Weights of a small GPT-style language model, trained from scratch on English Wikipedia: vocabulary 1024, capped logits.
Each number is 128 + 32 x the weight over the matrix's rms, rounded and kept within 0 to 255. Layers, rows and columns count from 0. Numbers have three digits each.

# q: layer 9 attention query, 96x96, rms 0.223, rows 14-50, columns 0-95
# k: layer 9 attention key, 96x96, rms 0.22, rows 14-50, columns 0-95
# v: layer 9 attention value, 96x96, rms 0.234, rows 0-31, columns 0-95
# o: layer 9 attention output (transposed), 96x96, rms 0.223, rows 0-31, columns 0-95
q14:168167170119089128130134179130122144123082114163207071128173123170000081080075073053150075131101145113139156114171117149171183051086107103142123109174066121060141090188080092178184147168128197099094114034172176157108077177138154143158150130076152187114190110125053157081092093134158127193
k14:133114158147076116092100154150151145168106099156118150206082157081120171034061083135139112132206136177117173103130168107126145123080154103132149077121165152101155129113134060122189160128126184158148105116186060198117152107129204200084114163107091187152100041072044122142146045108166082151
q15:112124190109162137146127161139169181155117069186102060137135152164099086162045173109167123171109136081112137193094190087115080137155174121154081130164217151080167096145088149106163128093127092141166126146081081124108114193155165098141123125106125055086140037090097167140121139177099163120
k15:144166144054144151086130069104134139156115106167121162103151076149135161099150203099122091176145164134091138095138132054143092142173114149103170119134124125120205201132087096156112069020209115110173184166103145137094160137120130044140125137097086129088117110120101104148157075099137118100
q16:173157046100108151101120187249174097178130158110162091191140138128135143122121067162212096074151149077200166098101156143084104190115099117082072154166114110000138148039115196094127150113169100158078076087062125136132185161135101143073091206183100124106120103128118124171143196192102151122
k16:169140071131150112122121127147148054130113119153151063117095135140158091133126180091100143097120085085144184146132077121208141171065130120129154089128090100133198182068155095052165173126175177154095127123164161163175109185192082158172162108225052198133135092160093143066056147179101151101
q17:090140152139198108058137142223088094070157098140107141127134180127112162153157093146139092134180090074065071120134151151138221138151139175124136045098071154071132193116136149177166098123167141138121092121167158090144169200099117077168076169150116061108123162134100116054157093187132200194
k17:131114191129113134074112103154139130149078113096110115115079142175137160107186135176054102149057131092125155159129095159116171125099091170157041051091142050092097135107079151139160124148164134187135194071115077126138146227112147163122120118112090070086162152081032140159128154116081181098
q18:181115164104170120147255138161076130138168096128073135128127134104085142125166104160102089062132103160090134157128155191108088135132116131103128138137138082101059072082161185119138146138163128134147177156076062121130071134149146137084164147109143157130135165125106110124122128113084076166
k18:157086179182129154077174128105116054131082091123130167076117140162037113106164120115097084096101095105101090150117093100078132185118107122135134157104084125086063181109138083157098146168174164146132150156164141046144039082174117137134157145169135087151089098111161102111163065124138101165
q19:135129134121129133136133132081161068076128165161125142078173064117177086190119155107185125097069197139143080094130197166150122110125184130056166190068138164106215161122105122122080149145124188109123130133115085161157157116152233139129143140157101101143099094128102071035148119110143137161
k19:089154183134205085139061133063157153088139163127152138129170119092057120077101191120133138106119182067142137098117086151124138085083155124118112154124210070089142183121087132066094105153131140152195105142145100125127082108122136131070088162145147165052094099189127088118200148158076188112
q20:052154083111141113100115097165124197132108114201136109128154125101113126052114075197099093101188197095116115150163197153123118118157152123166159108174211096115127158149089132089148079203181165127077140059158126151122170091103123070136183090114114175189138079087172178137142044177160113094
k20:112059083152128169105131118160141123138048158170094125074129077120066187076124052103167098117193134156164167135093160085145072164140145112135092073116115095212185176129137173119192164180160138147182122134106111120084096099085106110139199062058183145114136111124100122085125106127175160090
q21:156106121172098131105166124124142144174138136088073064120132177111083061128087177152118146160183108099117055081158128142107086050178163144111170167133077083140052184199117140118139107110101183109184160109098110157104172078127133144110141134209081130097160091145085152110225145046105150190
k21:154117119181144136087082105081196124175076084074152161126123153100149119143130128111145114090151146112099163066040131157147129078164105156077206163168094067089149172126112160186099112104108146105174126118133137096164128039125103154131066184153180099166189216106090130059149117114134185106
q22:150088104081172090075152131117226071149127139159127104098126161186105111156184079138106144123092153190084105120100103167159099121169187083127135187129079076063109114118094145092186111127142136124130000136146179162114137188129161118098133055111141147110130111165212160101113207136092187139
k22:143134059071202071141173145149149075162173156143106118149167144152090147092197059167079140101142132198092147131086094131137182155063183090088114150145179143146176160115082090101137120092143198094152159164112085139136144114108159177119065093094153191155230152189243054117123129090150145121
q23:178165150090094079104096134175186155113065158053120118099161181120120111061067093177189111134153087187152128115188156178091161100186185131192007104094160199111083141147116104088120109106122190138115102170121093153105130117118131075143088106184132137187212197141150105083119105127096162159
k23:051128135074123116155147118129173143205141117102120193196116170115118125070158122103104085166138110112144200121151128172138205146187149144140097068083106127146108081123097129085169111118096113128090114126136181132117046127076134117153107077116135105112178139194089127067117115167138129180
q24:141156131108063132104075112194093124116170118131173152111111167186169141132129091084063180114086126090069058106196092149119146121145108138114038096141120017200092126089173115153115138159138116187132160126126156175122125110164121110122117114161107122073150081087131036134153125143162148148
k24:169188150086077136113095106195123153159113148139084145121140129159124200115199072124077187134098168068128064090114099159089094175171075134139090136152126185134159147161231103123156106106107122063072127094131147160182108116159079143071090055150177130204158130105025138152145140087070157119
q25:050133123086134121126113206103150150184183116123140140134108099064110130107088187132086111079145088178126165113109141203145134163115148176069100110196128071120138193188119143104042072104089056131113118146175118195087137119160103105131167065111140148101125039181099108118144131123175072143
k25:050088105097146079153080232095152193139080061071109135091150095179181116109041158109114163142084124157225103153104153139123180181119104156099095087125120135175177161155145144077084092139146165155123113141115158108200122113201110113126118132124098114149123149066149167102138134053151124134
q26:117180080143137152057147107172112122083015133150118150210184158150177084139145094158170222105135113196051176072085124056071174084109208141111165121218060131142057121186127164139032137145170110171126187134136179112058110147121197072136092073075169104178145066138121125093135161167143103100
k26:102153096058205156150082086162155201147068106093131147132177152123144174112168056079094154126138073122103112226077105047053112052057152142074107183080103164154079129082104120112050154192164103112137159102145113114104213116151157108151141109084133131116144088179034214113079171134112062144
q27:156171137082155076153074079115131119170110066143133113141086155127122084132069102154124105147149151139092160120120044054205114117115153090161154097121084156088156140146107207118081154102178073098100117128199135129235099117024090094196148176102149104230122139177120117132156159117150099161
k27:134120128166085051188199086090184116076070138004102159187103131123092107168135109159058115137187094116101134062150129106107110162158128101113128184096089097126164153149081187101142136098145107142119139120117105161145135142074168050175089136020110158155155077146098139162080175069178079152
q28:138119167025114124159073091098183196071143124123151126131132136139176136128137151195114095129212148091134180089155162134098083118113157130070113020132056185174071152150103091106127174129133096121131151125094140038110137116214069137089081086134137093107086137088109190069068123060110163142
k28:116145119128152187135134123149187167092082132092103059069059119140115080144070098132042072120158143120066169129130209143117151121175125180077199070107126190131122138159111133119143122158085063045120100129020151078118079146114171172110152163169064090100161116148148173104112121174076133164
q29:127156193135084119145179175093129116240094127193144136116181184061185197139136119148138174102176099146159081152095099033092135098204103129168132197165088130060153132113127178062161079123072144110110189167163122112135148117090153160107130113138131081077118136123095179086144070146124142038
k29:094102118093107165102133105097116092213148086092152072092185133119169081094078116099152187122144129094118109162148134161085135118123140168102182172139079095158066141184124188095207108099202151193206212097159088121148138162078132131118141141120174112145096197191127089107098115128166074052
q30:129071144135162120198117103142092139120136149163101121096075099164116148047134246117145155166178157120133088086141127100155129118161049086126193136125104114142108076099146171164094092148128131075061068115084147112033133182163101101179066133153114120154153148253159189092093097150172118122
k30:157094102158125111137029116155124137119087183077104116054067146167124168142182155099104144189119183208154144118125154120131192129135166070073158147116113133180128062069104189184111118126138145147094126076159055131025118101081156085131109108125076058158106096142178133115193155156072091080
q31:112152145125137126147090109136125112230125121178109128149137058181123158176163124085169130078167112142102071118126129141107122181110196100080096081065155131117097182091115113119090129118170087106224163058177148098089082144149176168185190137169089197145179062121173128141028143096133120110
k31:110117158134183117115115114099107143121138071155064148192161067150163051166155150111109133113136096158075115175139224112118104142066179073170069078187159073165097147103184135145095159149198116093145103069121167160125094141108125112096152162148112073175123112125138145165089147092122194120
v0:102132189151090138149118123162160146189114207155116074090072126085075186059140091156128141147156116150159142123138106137145167212132120091208110129042121152150139090143120130111136137128156074137163132162109136128050181097112153122140110130179173070080177085152072114101098153197030142129
o0:131129185106083100154085105165098153143121193147135108090113096108124145104123146114047122144172116138117167077085153118160172106194109096166161069087097135122166101107150099121160127211161120117148107124152144105080176096174061133127078155122165153118158152138156121117118096155144171191
v1:107163081154116069088161113159098181170148081152112172110106170135187105171113066126159105183101142122091116108156106121138108113157117156125182013169178050105128181128081092203133107103083109082189142130124059143170113133122127093128176156068184115144151087143108135101094104116181131199
o1:162154094095158103085114114182143099141112099073138105154153141151123125153090014112106132115218123133074180172096143135149140152127151147119128133138194109132097199186046121080157118127114160146130100157181136102191088122075139136177124105085159100141173096162082152085113095139185112116
v2:165075062176211112088119120158143125208108088253066180108130177181083123112133164126169210133095129165200118153089117086195156078131158042114103169129135079163097058140077119174130038101172201102162113099220154085138120161155121095144109176117157114152154168117133120134123127114170101131
o2:104005125125146146066098156195088083143090155138110109079079070115088130105154105096077098059153119187139071064105129180117109159147118044162153209115093097060157151151148165128123123152122141091103065149130109152164159188104163059147122110129071101108114110168167128097116161132160121084
v3:139049125111174121184112166140105184086135164213164127106097097119094170140146091099143130056170103137108099109052154109156093118152091093162087157152216148126074127145102066093157104195119105139147131176108068179142118134119109172106128196128090142092185170155162088124143128109086148146
o3:099092158167143185107143152128104119089104150221151141125099048169106102159125080086093117142081172077105120107134144150167090120108170030129124182100163164224107083180140007104125094141133153083184160094142097113117139075134112139085176135113056174128113107120155116115137105076147204090
v4:121175159150115098133129167059090141146092108107110164087127168090142098067083184210144148121156170100150095157104168101163115097150124119144124126070117098154128121169108136181144068141119072136088139178156105186144086159100156141118082183138097118070128101125112021141173130144100154182
o4:105148210097149114162166107078115115106117194095172135132133168192109139111083165130123096149111097174130078154124207090156136110141158107073151120114138152113128112145135102117144135110114171054116105141145123077205147080190130140171083108071129111129136186147053112109194095146166089149
v5:131069099085103092133085122144144169160201118126143154109124068111099118120154146187157131177093152098039134113126130085103123132098147086112127149183163138065136116186116187103203157111136133129115175069126111089104175097072140083084141130195019156126168141149207151083126129122139179116
o5:116150129099117125168150131114234180219128136141150115144104106087143137151154213150175146201169074056133148161125171131105101130105171087177167175173093162157131107120139143098116080178147168082168108123100113124104119081076090222116089095152091103153167124175209163107105138078144138113
v6:075148131142106169165131154095169111122128154164114107147167144114105168126149165117139120127098129143112131100080082164147148072174106120149111099112140099115149173126137077140156084086106207122138140102075180143134102106077077129173147161122156232138202165092124098127127183137107219145
o6:043154114139128116106109155073087100149145141130141134114167124101149103132130113191147132133169064113161127143166148201118140117143143200109138104065105113128146183142119126092092110173041156150160124073159109176175171155162133151156135103181099115112160099110127064144169142139140193144
v7:075106149121142130180145104125167140107181180148133155163089099139150104055084139143110089119150099118156185142155157183117119086166131156124113117128084173148128159097119129156094137167162149172075181124084067135092195100102127092143103099071108131111121186124163154098135065116156137092
o7:064141133094149115120123082056131185108085109118107061123126147093092128084041145129115102147076145098183179152100179201125125084135126136148142143131087169123127086110133107159175124112092116109077119170116121144095180099092159051120132126169133098120112125109087141128053093113126144093
v8:055209118084066115166122196189111140159119130074132124152141114092131117127123041140046157130131111074115162134070100135128165107075164095107068170121111047112124165154148159118158102190158174117090149136132093152191091130087138098128133130167132093122100090145176188155152174034107098099
o8:168121148103099095154116083099165176175133150141143203121092175167074134125147091191112160092135157114093143110143083119101122090145156170108083164112098106083116160137189088084081058077148172112132194121155143183161131093069146101155133121159151096144155109138203125104136146146108137120
v9:149079101081108140070103123141131104134120123114097132096173056163217150100091180078134160050125111166130110091098127128161108087148137105102096159178111146093166081089084140138092118127170097132104147197147102158147120138148100110049155136151152126155091134150161212132159225167108089132
o9:090090072158117143120137125161154100148119137101147199107136089198179174054132199113104176053107110145188145145094166102119146185160073201096139162156145137207085136192156141136063082114138117154128145139117147147040139117169157119130144153109144089141085108153121193127141123115073131112
v10:044083083139215111107122106141121150090135141127140168116151125100146137114142113201122138094098079188091191160115124080161150132128104114098146152104016150118122138056071161105121168158147080036195179110119105107164130146128196133154125102138122114131151138123150158096077126169169154155
o10:147127132089164157110123041188158082097158070128059174146104143136089038127170158156096052158147169139103164075116157146132114085190174107087212160146117164100143176171154202140116176132186044105132146107138161114075116135124129089125077080127144115155180162096156156150118124106103165143
v11:199060161119170105132135095083126099204116129133133089152144179088137105090120171115216107173155146152108138122147149120127163084096153121135092168124123099077132088066083141106108071060121128170145173097120060065118103079054143145148159152111184119157090159149163191142137140133129172149
o11:160103192179141069145151137102147096156134130144068141038165097132065103088108215105148086139130114112117131156119105140138098136125127168204144204091120110084123166123135187103142104127088167131114125124116111110116085113110173187164152189140144071108148158125140142122129070090135087184
v12:143114161097124088111108141081105145135097159140086125110141119122158097174118064055133167141116165157131113133157159134094147158170060145163140078156120129118157108113168117101138030176126088100142115148155148137095178130096100094191094096096172128114082170110216106154126145121140139205
o12:112156197153108078197076159134153123109111108104145138124185118115140161048097134128102146152117119170133099179104143138133100183092156139132106111123161139171178148145087156090149065166168065117154184143171113157150158099114101076146150081042153145151118154064154129168127074157142109104
v13:024151163141184051103142139117124145129171086185141102146189091142180116076120184049118141119099117139130058132116139106140120204050095129179166136056104161138103140115123112044159105084164146094167160143164137187161119130169129147114145168119136120141121101192108077124104134110144136130
o13:163200190121112110034140188141171055181170113134151129215196154176140110161158119060115090054053147154117115061136154155149142139175147169114147220131126172103160168094159111098135138093168158163160095118120130149083120118127162186134115149100169157097166109126102106110144110141129123094
v14:110162174076161092133148160163106086174121082171123076149108133127198137094175078181133154130146132217117132155096158125100101138026139116100140186130075107143085105156095100132161100114099127142127148120080138120093173110101068149142122136128197095134193153066092118164115079172132149180
o14:111097169143126182135109124109141113190090121115135128082193133163152173139134114112091143178152142182096135112133060130099161100196174136113195137211059099130069126145140114097188109128114178116141126093173146160093101135142137138127088093114150121077180118057127097128107158135114141168
v15:087039177145146118143152146121096159126162092105156127116132115193119179115113098147096093132157113160118159174159105158134167113130132107138071106088104122125129099148116098105137147098093095093117079202129154125120130153167155142124145081091078125143166045123120088118149139033118122196
o15:137028142095184095126102160122158134142149086148161127131116120192110157147131097233102096144138097163109159137201148138205183135098172101122105095134131170147160150124143110175112129078098128145097045155175186097119107188120131103132149144084151211142146131098181159141158137086098171133
v16:154151178125100129115035097135071046149113171185171096167137140147132135143120167150169061111177062086116116181135198106155083206162086092173147018130087065165114095154138027116144067088118200119110139129150103095082090159199094139169081095143142095157171120100130137145101142125100098176
o16:112157162134164176129095080207127144189123140096113074162160084207116199117129136117169133133188108016122127137180130126155101199091133077119151076107104138117157147104179106152199148128092174172088160098127113129154142169149150125158091205107080145106144126104127124135071132166097110136
v17:123160169080148139123152033114089221167126148170128144189090145163132189152153171116174004068134119162119077078081095085084132108165134186106107152144134139172124127135110153073162132140167106142118078118160123093163126119106094148202126095111180055085209154182116120152167088154130170122
o17:082162160100128161069175214168145086132132076125081140147132103157161169141053178153165178194071175172056136194154150064180159111140158110196081109117140141152145130131153086127177080192081180151180117167087133164142105227134135079162118133172094118140137112157153123138185151129166169181
v18:081101093134117147139176131146109123137172113119090036121090102067090163119199162097178100149109087096099082167195088125078087114112150108144118192203127146095113142164068208141142191168141093078087154123090037133224151173069181107079096137050104097126107100151083126118128143109090131099
o18:161134115164135134037175098172114149161171087194149123100112186129081117143157160102092175171153083129072129213105135101121107142123089102096178162177160089152135053110187112139089136101122173132101112158125162073151146116127200105144105127112149106133185160113157111177152121093188121099
v19:120125149182110119157065088125142161088127145149101194147134099091171111105125134152134118103126181131141103146127142067136114063136157067134076162085147090162141111095182123110131160115120081095124166066108131154126127149154139107115100113075166157134089106138172149127133157102150180127
o19:107121125151142127221104102109131174094111151107161134158145079127106086145124181083133110101103154152113150104098152127110116147047171129089138163105166128143130161083133068139084138180114141107174085105099174151073132157139201074219126120107169122173139104169161067131110116135127103144
v20:099070170104128123053130193126080138115083138130147145073098144148135161152076185112214157118117144118130184083150065134140192105110151102159120173138083159097165104173115165038093153087140139142104160170114117192163117116148166142079137124142082152169111159087150151133081121091108153084
o20:157115130190121094137149192139089160137227097158090124086088186171065149171147102156150074119074094118176175100110126142117125111142102154131127184114087191162141183192122157135146067143117151116113103141145172163110113142189109190156121140125132121136116152116166171179187147148140128121
v21:045152169143139136096163094086207100160140075058151158133170089142124122107121063097166057146083135175082196103092153139186057109058137097110125165145153057174150158152168195113102164147163125129139120175105150103139141148098188082101144081155111176115096121148104098125131076169147048047
o21:121153104159105133126135107080182100220075124205092134151170146104116112125129085152179092152125166138156130151091144096176098125133126083081129219146142108089133135087066134170135099157127100152114116092098123123134136139113113089135137116099135168089134142155200176087124100127102055081
v22:118097032154147190123125158183161130112140162108073053157085131097137152042102168138168145186108161108145164134112099016054143113135097101100070086095134148195233085148090108086179097152088130118087118126121086153153170133153152149094126205108066129148092097164116117150126113161143128145
o22:120139056104142168060064187186179176043072166158136118133122168116077141096138212067142052152191156165095186163138138128074099097087103137097144091135100103163209062181121120146091123117094149126065078116141124143086140118131110134180124117100140129135121110111097152086142097141175156121
v23:126063086127132161154200197081121107118136114092115131067060094087057156103123098166083174123108177105173064099177127103103114134140110188117150104100197124181151121102117189099110142149111080088135193093134120133143052171133101071090135144177156092151075180124166099102176134095148144137
o23:095081140098203164124135140093154113119187166145068186103132151086131153123173159138058152109137082159132122169118167141120111114161109162132117087136228145162156124083109114093103116194184118098116119224108153109148113027142179088143188103101193181165121068098146142139113129135162145097
v24:123075115143128110076157157134109134170076076130088168128073152124114175151107111058113150122110126129074131137146098146162094139111107135103125118079083118144171071124140077173189207207117143085065139094173151156108147130144147138152105196118114105196110139064142152164192110124157189127
o24:133108113117082157075160151127091140126085098121159132187122135139048159054063090148110123119137126123118150097154116170097129100065151145086118074116071115131137121115123113132176157194207135065076184135119167139098067155136141115094140144126107170113181124079179116138149105141132159130
v25:169050159133134079138109137157080129100167123096149092082141142143145141137082172073189219109088140091128122110112165138176102104126079149126188146115084163143192142158152139118156160146082104052130119116171144166192113129124099170097089126148144094102126149131076138136186145073117096131
o25:168177098153071119083102134094159134096160182065187126141142151178158113130118153137179146155085121061089105058120121139145141104093099137064137164129126099143098096153192130134155106154158057128071150177104190122167113093156114166113088120109127156097100123120102089125221112102133107122
v26:153120137157066182126132173149154175155101144096109188100151108096110124156126112127192124155201133149142124178149110166094143123118137090156138099141097101143097086102133098099126125162124147088098146150192133120148102097139114180087131162115075073094149114142173150141059089145119145147
o26:153115141140116132151171162162145157153136112147115161131085125165130160112174112127114059198136140142062162083112160144102109125091046129173194093150111120101138098117116089173139127156121184089111150087207108157159106123101117131065149199113122150173120115151129120118129041155124108147
v27:157180136104137102173154112101173069067183100112109185125086150126140141076125144128114147066096135071101156132118081122078097101163112058152120130147100139185097157168169117175158067186148161156142128120146136073146193124106063142111178095109129181139111106128148164105112079152120081134
o27:142180085077101138126167173095137145155063135133159157102116137106135109099164102174139139091054150120135179154137086105099100129103109062154167127165115151102031049172151143097171165241106150155181098132136088146189165103130153111112119100117138117126060160106145106080049101146113117106
v28:141184140119198083086127155151172118145108076154064159151163144086128094137110131134102171156147094084121148078172152128117085062090101120103086074138168120169150098114122131125178101135165127137075129139116190177124107141168135151119099131153179134081136110134160151083178079121189142102
o28:149124166188169132136144160141199082093104153118118141170137164114136169089105156132131078109094163157142174123081120117104155165104162138153105137068114159085133145131109127054139170087166103117114094111085136153143160109138156118095105121148145153075146103152164077098128140123120213093
v29:162098140119125110159113137124140145144150086111116143126138141119139088134139126141143104163127132123113122148108163090114136044149142175126102170071151121106109077084103081162099125127138130069121122111119167138082132135200179091146155092114179144122140155110174092043116137164110000106
o29:123096148092159134155164117136119141074161149111094129114144089094190144134157130128098130147140113156147151123135116056097148079096193116176110201086147092094156139111125147157095138134098073125130152094137179147121129203108168143077104129061191133063070152142157149079057068134156119092
v30:081121157074147131105154218143125135148136167149143135171234090077112096152057097160172128145223102070150134139104126120106160150133109105113116079144131114131060123160113055128146116123105075169196193133194121059130121135148179129100155127094130098155115139140056129078126141160115135146
o30:162165222081089142096151120105134158173067187171073087118150135098139116122153089112104067080165134110102112086085159111058108144177143130142190135130170115130085157209095068139131159073115112120154177128116151060114137098098145072110136165048119138137138103132062179106182045119108107175
v31:120097172171106104141143168149104100160118172139114138060224137170112126102158180099076112110096133116101134158129135124043125139081136123090179109166152168164192186121175033098132118153127173073070075140039090096126107086126145132130162056149145081111110159090127091150116064131050193157
o31:135152104109115156136122139146117140141208111141116126137122117176134186093151158136135117107153148146084090159124168181089153135111170066097169103152115067151109101073125087094122078179143115162108128058096168112137098143168151164134167069170119177122084134069116116130119087171141115093
q32:172130102179163101102135139144099065096152061108134116160134140123092065122106150118146119099112126149082107127147116159122126141155174113092145144139126126135184125096128115109082148129119143158169137091142130230113121045174141145156130166139167117123098187051112123121097104165118129156
k32:160154112190151133142100189127101021129163068114166140190168120118100077154123149095101126090091139113104116120153115162170102136171127138155178195141139124102150136108118121056103093140145124099094122063142182187104153077142207148142156149153141136131109114064104131129101076121133131177
q33:157108118150108106131135055140121162091064099060127181127091063108142140120131112115108122088129130120112115163143145086152155138137103170145114142151128167158084100123144060153128109095106088170157132069114107096139134128161129133141141123094135130102131196101096107149102159155088083150
k33:138159163134135135128108097194165139157087141131125175150125100112115116138129076082121111124128139142074085157153095122125106129166118131153125123186144202088102109134135082163120102116118074170167109116057135112096156176138134137168094118138161097123117105139113143161132122125129070201
q34:127191154075055109116112164154137114138103143113165196136185135133159126111162077164151124099082102152116115157129128095100110116140140134108132129140130125146145077154102176152135071114143109119131136130118153146131136128128120130144181089116116141153124208140120199095126150172135128110
k34:147114088093095140106161162123129147181130113132117152150158127159170122092146093171144146127070128157126130085154092107110132137149065148115108156145136073107149107156115195108174128121112102124113158172126133100097092138128131122128121130127182128131108155138073132115187119162119082172
q35:152128113177102114129128133126102123147179102157129202147102074166141186142123124170143106152195109103154132151139115129147159199138140115108103180173142134115167130111127150129104167142126138119134111135083164103120076123100091096110137138120127105151179083088144110165132191138152102100
k35:144087105095130151145120089123125116144171102117097159098063090180113146148155167138162131134132106170132094133142174112146125144091117111127139136140143164135125167101093101105091123127129158099148049128092153076141091141125107138146180137127077130141141093132149138165127223115123070163
q36:116116166085138101165150140128145074137092114094081123076109108132131094115161075125112102114157153123075163170101090139077084119122158143147154131137161079099153191133071144097115118093063131126119150081132129152129114132151144128136106102145102127118137144163105127113111164151118128146
k36:114118110140127111149182121079167104179121113110121097126096095169169125109107134157064164082169161109091119094115099141094105079115135124138136115148137098100163178143067114144119097114113167131130161100132132149138150153111202115125114123122140148146119143156191116142176113165112143179
q37:122161086072151152122122138212139131147183148155161092086119160169108099112139170130144121081196107127116162110136129148138103118144069079094060111145053145149130086152132131117104105087100115164145103124144152155147085133103154133147117066171111085156130112137148129120074101125177131122
k37:077192104180136152104173126173186133101101096147125142070080118160149159103148151146143161092131124115124145121181135148148145149172084123141102163159085117152146129146177137169136150101106142089083098125184157145146081090118123141128086120116107087159109107116159143140086107082067094088
q38:140104176103095147150127125183104140158129150106161116156145088108136117126127165138149078146145116083088116174137101103115122162111135152093149064132101155120077092143172178182107144129069177152151115132123138131161151136107169113147120129132156132085095125123097116075153074146098126107
k38:102129133137117193152112088128131152096160115072126149164128093129123141080150173142138066146088126111101111146157137132115160174123118116111188114160141099118066077173141155139149152122113105144109154135140137155176108152180181125132111162183125128087078172145097111110137058142113090145
q39:130116175161170149094069128154128138119141116098074116132123179122130141113154111173140148087107148118083137142099092067085122163097157116081107105161136172104092118198152125113101160132102146147167172160172135121165134077115147153092168123165149109200110143150140186142130088108153108124
k39:103103122129138198076128112155195088121101078136104129162143184121118112113169090141127090092157142086091127110127119116160116125112158158093125154139084160101086102177084125136021170155157134141162203142136113122138080098117133133045144116121182172136066128144135114116154119099111112157
q40:100157162165137127094150100175100113115085151120089166132144129120119139146103122129097073104162092136087124095135128102169127124137077142106092087120154059126117145119143107132097131162117139106185147076175096084103160176158080134148142144117137076075150121164146129156127131131101146172
k40:130085159131148161088141133164092195120086123129119142149130112105123144145088082111130133087207040066124111098159140127103147118096144128177091073149143113102163106113096104129106113196147161116114120086124120105128112153133156182125135165122132117100151129139121120126100121144138125140
q41:133118183089094137063161118133114122162194148107137094117149121182114132144111085129143100089099134074143152108130192113130103153148145136137169102157132158096078141170106134139098129148152142144179142112125111116143172131102122165116116142150145126136084115080153091128102158105174118158
k41:180111197140118161125176055087143135181125042104137126157109128098146156147133134101098094087128116074148132108073121094108154158157112151124081127157137125142128127104123099093140174141178117145169131167099111117127108108105106167109139191164115153120149146095118172117142084095136063129
q42:066104171121154096131103123135123114135156179116130106110107099143169189145155145100098101115108173148159095110116098143124154151126157121085143129112123090129114147160106129134172112119098142110110041082130135150094217173172050163115116164124127066111124146141134146152155133168118146128
k42:090095140132141090178103183143123143091111131112137067095138079216180156126138172150133131160094106132134100077133158138138150168141093098155121118129133134110148116194114093111074122109112189166119163072064124145083147134168056182087115118071122127094159145132140112109146112171158140141
q43:134067121111143076086132136078092182126128134109119132081117143136146138168151156139144136136106114105076131140149125124130157151141140142104112145131174127141100098153133146099091066101115092094109126122208107138109141143179155074172071104083107091124085191082126103160115124105147074091
k43:126111128143132121135123146199066158137122100105159134124148133119129143124130155153046095157154155130113077119133115161190171130148095125145136158144142095143125091132152205115075062096183092156125129160114168123112164136104127109136122047085117082122089201164126150179130108156101098137
q44:143167071125128156158139144108134153110149109078112098130086100109073142120099133162164122107172169124122188166101109148108151076121113135140152069181143104179173118160106171133117149153111127123089135092146111109098165121096144145137160107093127170162110108146102183166167120125135170057
k44:132121054126073192103149149126146158158133127150103085105078120132065061075110145122166115161134115117111143118098108149093108087159146126081131030185137132130155126140105133105094181130142141151090099128130116153095150121146152151134139078100107175127129106116097164146128122115169130122
q45:121128068088181149135106134130116142116164150156172096194123138157121166180118107146107116138125114092091075217115146100080083118109173093197144147158087113182134129131157138136167124083149098125118163137128158083169145120179161118162124122103121138116139111111120070081154107120098165097
k45:149135124116168124151156128161132160136100144088103110150124113142103134147146105129113126147126079119089106219104105100173078166173138133118185173138126118192198094114139100114173106065077121134181161160141145163147146132109163105056108120111075122133141100093142086150145143144097164083
q46:104143110108112175087146138177157122100113155159082090095130139094157083133138153087159148144084092115138138158119159130140107132167129162152135149147149043121128161094238140164123102089106110132136094128131072099104132134101108104179158107112134114148154110094118130078181121138137138131
k46:079101075115129204059146048103113125110099151068131157133123125099118122105126177099176124118147123143175129098120145177131101150128142111132127159163158068103135124152140158157097086093134128117134132141153099121123173158118148110123052121133156126140154132117176127162196137149154106108
q47:132074051145121132072177172146071104104122161178136142115096087109111090098124103105134134127136146166114132188103109094117128101146140155149176152127076107117126169140091063170141117119160133137123071122116121144133132151166138106158130090158146089068115125155151183125139073080088109111
k47:122125111116169178075130127112137150126124080144128125113112129129144148136134150084091143133096134169082148170111109128170152079175093110166101150149155128156133154178097120109125098142122105153117082165142106154108110195173186118135171148092120125092105172135149139144097123168111154077
q48:111101121133151099110106099121145107147108146129156141102082119151143126058089099136149164074109151140124149144116182111168123121124140131036101151116152103166176098117120170160093156135077121180133112122150135123160104148125161131129053138129144220145066137113161105112146062184167125124
k48:075147106149135140186098122132164172138114121096184120107119152104126151088108108133109122100090148146210112197140112171189141133107140128062068144159190041153139137052105149073110147169080099163091105087148157081134123150079109139159093143160099191146081122118126118107104065127096097200
q49:147174105159173160103132154070217103157112066136069190127137156109169191126113111104146080125145117123155143154169110123157097132141120153142132136107129137155123090097162139157149114152078106150132152139142120109146129112150089145112069141147138136103121110121098136147120115125126143191
k49:141124108148177149113179168106139111112145136144136147184103144095169083124028151102189081164126105126173145148141077137143100150104120109136136134142105153158106124142090094140128115153094152168192120120106150103161127070111123107128118130161135115162168121151120111077080124133099139139
q50:128135157166088089130086114102081126114129093089125112144121148181114129170155090183189153101111118067103159148158077169143107099096121181132136160134091095104116119139149140132150116116095115127115180039146124111138152089115122158141096100185077180185113106117147097154134139101127132121
k50:156137144151086163146122126106132121140159091108151088133170174114104151130147142112149141133189126058109111130160039102132118115143129153119132092108104138106164174115181131100155129120087152166139106100082091149204074112114115182101165092182119152145110188096128122196176164110104145165